From a checkpoint of a small transformer trained on Wikipedia.
Size: 2 heads of 32, 0.857M parameters.
Architecture: LayerNorm before each block, learned positions, biases.
Training: a variant of SOAP for these matrices, 140M tokens, 4285 steps.
Each number is 128 + 24 x the weight over its row's rms, rounded and kept within 0 to 255. Layers, rows and columns count from 0. Numbers have three digits each. The size before them is the row's rms in percent of the matrix's.

# layer 13 MLP down (transposed), 256x64, rms 0.191, rows 208-255, columns 0-63
093:138134149126092119130081124086125125135151172101113138129069113079105138143153082116106151078140080111119081133110122096142104138099113132138128146127158122100102151130142112142142118142150102
103:152125120170125169087172139090130152186123148090163081131116155135131142116116113113122077134121125105128177111147130148156105098116142140107094121130131156115127122121147147151144100165107110
087:141151153108114132108124169091163171079143075153123135151098146146127140146135120140122090142117144092116065139116145120151137166145137169114124141155160166110127149098127119115129113105161122
100:087131141118168176144128134106116108151145105112131133156135169099153114167127133113143116126142114085108071152156135160112160084132115120080084116149147142106135103146162112125097128112113118
107:115124116127094097104127119112148136108120092122119120166140150122106170169120150115131136113103146150132185108126166095111104082148118181089124145165110136105119106160097115168139158146108123
097:104125128192143134117146070109117132110121151152158137134164121161152131120108146083135113136126148176117094104130109150144128159135126110114128125143109104129134113092163153175079133170101137
089:087106088149126114140070114092132105180168118128153111087129124140132144141145086155122114112117144143157146163155098166127147146111125120146159110107150150135148132165178139115133103144124146
095:195124122107125109133163127169144103160121128094129138097130111136110084142122148165126109112128140131106152134140170102142125102080080137152115125107094093126131163164124138145116149124141078
088:134143112127086133121147127100125135123162126113154106141158160111125131111116145079167148128109151192149131079133097123077143150099125117134141129127107120166160142140106092073148143122161132
114:098142124130117149131136153173133114136126120142146124133103099106146111111185116150121095167093126124134104134147155083146113085126124130093155114093086136108140144149100142197140162105134102
099:145105124117128162149105147154133149140097089166185094151133190146125154136129127115121128115135086162122093112111121142122155112150077146148106134106111109144138168105149098148123143122136172
095:148154120129109102136139139167150167139061113125133101131120118124148101122142130104099140101143078105164171132122149121128141129101131115139108182128097121099130118119123202138105158107126112
100:131108125127116121170134116115150148111162113147129114129140131127132133121128111171137175133087134116132097106115117148109128128118190101102119106156154030142091142172133138125141123156129137
098:101136091100161155091136124131133144111151074138130156173107095141092130128140147118127109144102155158136149122128161083137107186130085172119150141104103138116138130113146147127106093115138100
095:131096108110137108147165118142152156153127190094147110164117123168170117114079139082118126143143130107130119130155136126131096148181150120154129123115109130116175142123112151166135169118122102
105:117130109161151116142130116163142148112139136158150092103153132079095111153136121105088126123184123161129098124139111125063151117135149142106129157160143130106078095093130126145137089150141117
096:167128127127119099121117143115123115145124134132100109131098114109052113120125132118129151128125107144164150176123121130143147135112190132097158189125160169157111144127160132143127114183123116
098:128143140097077158154172148145097116132147115129111127111157105107165108126118146122131130103152098129170093118147140156163107140154149139151111092082124136149153129116127131094096133128056135
092:157096135160164114097115178163105110130102092134117122131151100093161147146182124139113132126136101133096106118153098133125101108134125125103145148148123168120154153117131123153070115159169124
096:159142106154142108110142135116109169149122146118126161163070133134134157121134106151142154148150103092095092153137081120140169158081138134130110100140077152126134113172107128119116123134161126
090:129098073160160154094118110118157123115153105131128120124088124101137147118119150160104111132114148128155098178146120139144141131067091141108156151096166124157139149117094120090138126148121095
106:117129138117118108117163149144140141137121112114130139104179103146113144071089161143127129112144161126111162120084128155106100116166134145119102056128101102089178135130135116137149123131099149
108:131084104135098125107094108130122094080109128123121157091109065127088112129140149110130133107138113101140157141135117171138156133181142147137139143117171176129111170136098124128144143141156138
119:146141169118124154155104110166110093129134155063130134120132114105084151174096129123128113150085126112124120176120125125153111106121111090155106168124137114139163140142118177152113141140114157
116:148140184117149130098136116123124084124120078178126102100134095124128127125132146122110140110112123153118148134114090205128140102124110100135139137127149078172147114113131115147163095153123139
114:120132183094114126129124129115131124132156145154128164189158088106147113137144106128106120119134153088113136121136127112145127087084139157160121133120111091105144124180119102100161136155112077
101:116097094136122144143137115091091164094108077094113124122112125155092107151127117153164133144145104126108119139170138077094119125119140181119123144097094120133149089090137134103105136129159128
107:141106126147116172138090171132122109123149114131127183122111112117117097135103130166141123084127095083153102136134145095129136143122092140147144087162134156143128093190140095093129118151125136
098:166146184158148148138138135132108111125161126135094102125170158070118129144150149132143144116135155119130129159136125151145094123131173086117090130112120095157095149068116118137142105152122120
107:155156109123121108108140161149153138087149128137108099101111130102096127154096146134094155121120174172147149109117120123137115127128129136078151110126157155107124076143074068116133142108139129
101:123063062136122105130116135139160134130099166113140109134104141147133137166136140106137116105175145114170169100118134136128142113068101149107125120124146168135123112116109123141168122149132161
107:164133119132146135120122137127117157109156108143120158150106135135081092109098105130127098177164129137155108168112182078141120089164153154148134110129111103158124130129120126179105113123164114
096:115105120110097153152112161092162093112149109096179139110103145121102080142102127124175117133129109099165118134162125131092104110145095138162140114125154105096134129170148129156164111143121141
102:121125163154101132119155148180124099138073173104137116136126131124121171131147158127128180129135129142103147128154162131132134164145117110134119099155177112114079119116097112151098153143134170
095:136139129138142116057100113177168115142121125125129158083088091136101100092115122147141146150177150151093097128152133110124159117115151126138156120129112150167140149102126110142106137089126128
091:141133123132159092144110121156075127136106175162158130128123141130128114145091104092143108127133123119152098140116124149116157171112102097122111143145196091156139149123104117164093095114157130
087:140132094198131110126182111162121099140103142182138138148158149119128137180139138157085141131120096116109130114114168123159113102111095159127133112112131161134129149115098131111103129117117094
100:165104174089159101149132174116121104168135115151125162155115121110129105154125107123147102164116110090139136146110101140147131119099165120117106101137124064142121101118098070130139134121122124
102:110155114117131148139145130126129154125134115180122138118136127135158140108121130127134177132109150112171130101144099090151098161133133102122155110068133129130142091099091113202180138115136132
091:110115144110122165182094134125125115140156115151167144094142116130094152160124096108133185125138109145117156128102099118126134133081128092117122123078129149122154117129123165082124158125142177
086:093106108137144130154126131133104120108162124116112101141129161159158172105153107106123126107133123113169127073145115133135105119104138123152097135203179175137123146153126164124123125150154144
101:120127132162085156105172120096138112138144139093117140140146159111096173115124160172131146149104155141135110131093149103156111145085153113188136119111143137140149121086110141134094146160150120
104:084153131138126094131110150122162110149107115138148144067146154114142119139121130127129121091120086195127126113164159138120197123136120097131136127171139130120149107077136112141110129128152113
111:148163124121159130094141105110113090158162122111152155160116138124138133107100144150110092119141133110127178158135095136119099146113114115128181106096155136165102154175159137089118098125155141
103:103112143126150122103105154130137126124111102154154136137091120159142140132129097147144110135153164111120099061141129086145125115128125145171091153099105131138177146132141118087104120111067161
097:129169172098138169121167196101140133113156130150121175135137121127155105158154111132103150113114113147141155147139091165128137099124120137114106099138101135163103123124112080122160122095127125
096:119125087125162125135136158106101104140123087176150122049136151132094126180118141130130169149126130107170176106118164140142129103123076123155130122132144142128107112120133100138127127115129127
086:085130100090125142127075153126167127120142138116128162143162123134115114088154090145144127079093079177144168132116117128126132103160112123159142118160119156154124143085152144129153131132130134
# layer 13 MLP up, 256x64, rms 0.186, rows 209-255, columns 0-63
098:134121156146103168122102134131107192132145166121133137143141152153124133102123153126133106106127132087164154119148119135120103129119175173108139140169141094093126165144165157126118112157163083
101:099116119126120128116092097096145124163113084137079108104129092139122106093121148123141117137131120099120143096130084127111138077146090120126127117126121096132121067143153075173110121103141146
102:086120113118147127175135102113135137084107132134093182157116101139111128144109121119104166165108123111101118114103148113083109125077175180110141121093131108137148112123154115133095142144119127
104:117101102138104152142138087132082118183134155084133136109097131097110115145118123127136132097087146129128132143119142103132137104095118070174138119077165121135125107124148147109122123070127146
093:113134160123113120115094120139168127068145112164143094126076130101103111129124130111152070122127165162125128137104080106121138136146107120091157146131128152092143117132134141109099164094157115
098:129155120134099135101115126097148146128149109110130144150144125122117120132135107190128121114109129078098139113115162082132086083119134121069082098100101147131101119106140150159081138114122144
110:124110095126096134123065083115088117144108134152126119111098143120119132141145116090114136127132151144092070124129157111107183107105125106098108127138068113133112133113140125139138156105087102
103:121117103096142144143130085131148109123099122107106119156152135123132119122155123159134132105096138109136167143091109130107163073147163108083128154084089078142107114121091174144144139125110115
098:152130088113128141120116132093176121115173157119097158159150104161136120110105108121139137114118188163167145090133135097111139117094128127160153152148120153139128177135119110100117092144154130
089:150121089097130109112150143140085154134133142095153105112102133169133085118126132123130132136074140092119112155168166113105146119128192103144120100144147124136110135133123121091147141136171082
104:136144180168122112115106115075141138136122124142118158183135099149136148144120171175162144158100146150124113135124115113141084141164131138128160122121181143149144154123147104136152145094134154
107:136171122122128124125152125106094127112116115114129159146179119168109113099119152129119170135115154127103140141086123152112109123095124103102125161084114111137120117179099147171076136153161163
096:099107164149100073114102100098142100120131150095128143131149200106093121080108149132111123143101127101126140122135122161130126109116080142110107152158113116139118113137125126088157171123131114
099:127168158131103143124140135145119125095176103138112150095104126105156121147144098176103117123098103149144124118108114145094127121148116147106143140110178117157123142143146141066105110110194126
104:120136110134172132152092121105127115135107107104118082109180086090133120143123156152170092140081128120116136130122111086069114096130119132138105141124123119123179129092123136150107134102106107
093:121127077123111110179057149160107119155117151111136107103126132135127090117144130117106139115082133139144150152110152111096128111100132138163112134164107107142128184162145133116096099117110106
101:107123113175118163120153112133086138118130137109133149140098116093125135105151125116136135131092157093108143146104107176156103070139126140115146137130154107105089191155125145140115114077149121
099:065074147126146148154150144146090144112140116154117160105140133183110129147130099105140133155135103109117145144118119129156111141119147158055092118107160139103164115141128127126129124098149122
111:154123103141109107079105113116087168132080121117140122171137122137120084130112111124150136122150094135120162096092075104139114134120113151141156104105103121168128142102093166127107113102125093
091:130142112153106096125136135146146182118128108143111136124142085138147160139150166124146142157133144102089169088099094101149114120151150156125121102152121136118178145107159114189132126111100100
097:109123142123128133084136126146157129134096106122156134126161121141127129127078164136128118158141176117172157131107100140111146157163094130145116145140151184147112168125182144121102113115135075
098:154122147069127169085131134097127155115152138084146094112115127119099120134131153087140100142144163129093079153116123098125121104161102164089117144128144162078128146138127140113130149107132131
115:128134121116113132112124145159141134118125129097146151130132138177133158140150096144138115153101114173109100105134045135080126111165122143088153131121154146121151130075086110131111142117150158
102:146133074122106095156126121183129156121093140139106143125111124095115090160091117141108147134147097155104176159075118159115124119149105122105134141143123142118150142112116146110110169137158090
096:149140095144129153156124096126120136076129133116107133068152139135128103169102120125125123157128137107125177141114173114119129116162162097121186120084144144106145136112099124126161136088157115
089:117095128124141130115096127121123118129146141178096116124131158172103097147113130116134149140120112115098138153168103126126158135154157071158128168143091130117118120127134129157132084095134053
096:130125146118113141138115124094132136155112128093160139099166087125099130153105118085136099140119133125156115138176090164133131092120105088156092112148147127139143098125163097080180121115105116
098:093096115131080093135129109135160142115142135085131155133175076151157149137122144126119138132155123144137123108139164082137142112181124114150117154118112149140125157182112153150117164109113098
097:128114141149125118103138122172082133065107147131133106126152110165111121080129114108191123140096095103128086173154134114150135092129136120126138123133138122171109105159146132143122108090127107
091:123120132141165148109105111093164114122135126096126131139157083166082103129125110087107161162132135174133139070136106160155112091138132129115129122134161108157107088134095153140140120094125109
100:144164158132156156141130121139119156116124096153123161168114110164086122160069119147165111118150157116120149155102119102098105113125140165098127139150126106141120100167137185134144134113128093
096:148141156122157092090140115130098174134115129132126144133129123121118186142167152151067172142127101110103146130055119145131110139147152129082127122127123123151172144147128126133100142131124109
096:128133115089129180189107116103137166142140130143109128125110149119115165138101119171104173143117124123108195115147164112066083119111131129127098139121119145116130146121115132136129124139094119
089:129150096123125128126116048128148112124164160103123102120145111109121132138133140144130088138152155094115154097120110113121096131132150097095121185129127107114128064118144139157146157164125158
102:161121106091112165075136093110084110129161099145088100141133135123128115098117139099148150115125101134161132111131159138093129097154114102110138102093108138127127109156135112125108164153145068
100:124155131123138120134131102073126134139138073138101124109154128127129167120196145122135086135152126091145114075163134162147102157131151081095107111137142117165134146130117094126138153139119134
089:125130128132120144117070147147159132117110126135124092153136166130085158097110098112068104106080117123129138117121093117114122105148186114149157131128133132108112155099164111103124143098092101
109:173132095117105156142117139135125144123109095124088110106158098147117113129141135136105084159144117134101084125129141178148146114138125132132076143138148129165104174134177133088079114141143132
101:144114111129136135077134117138130147069124152122143111147114144097108131074096107126113107114160139148165088119181139100135130093146145139126117116171094097133127155136164118137090168140139098
099:115160127129063078099119120102114139113141083165131140141121115126120119142154156122110116126165155142103099109122101125076137112127114096126143142096098122104144095117120109080075129114137101
101:090131119083114155101112110099096102107168118104110141102126141097103134165108128114119140098120110135141138113114093147105087145122107166109130174094109152137110066124139107161140136144149162
102:116084150093100123140134118095169152087147142132147117112114116122118102115151126166158109112113164145087126126108117167099127096164151117125102120104132094164138125162163139151155135132138067
103:137101135125136157143109150109137153155135152126102108117116128120165085119136081120113103126068104126163158144122115144112143121155145147122085165154138078165137180119124108158126144156150094
102:130149079100118139131100103154112154100099159127103125124137112143117110096144155119147152129091138153157164152182171111131126156136152150118167095105132161122099102154107144127190122129129131
101:134125122140148132127107117114080153144119114086171095085068132158136128136182145140164127149110117116148145145119149090124142135129145126132133165200137132128140126156169101128146155121140142
099:069115122134129135090151123127116133086135099118150121194108115125136100110091083154141109116084136098121135107123070087121135088139160149131106139113088130126134107139143126127130154099118139
098:110104097096115140073130155090128128173123134117123099090102113158119107135114140096129146101132147107120165105151161118109111121140114157080106132138118138143127085164132066123098128092134115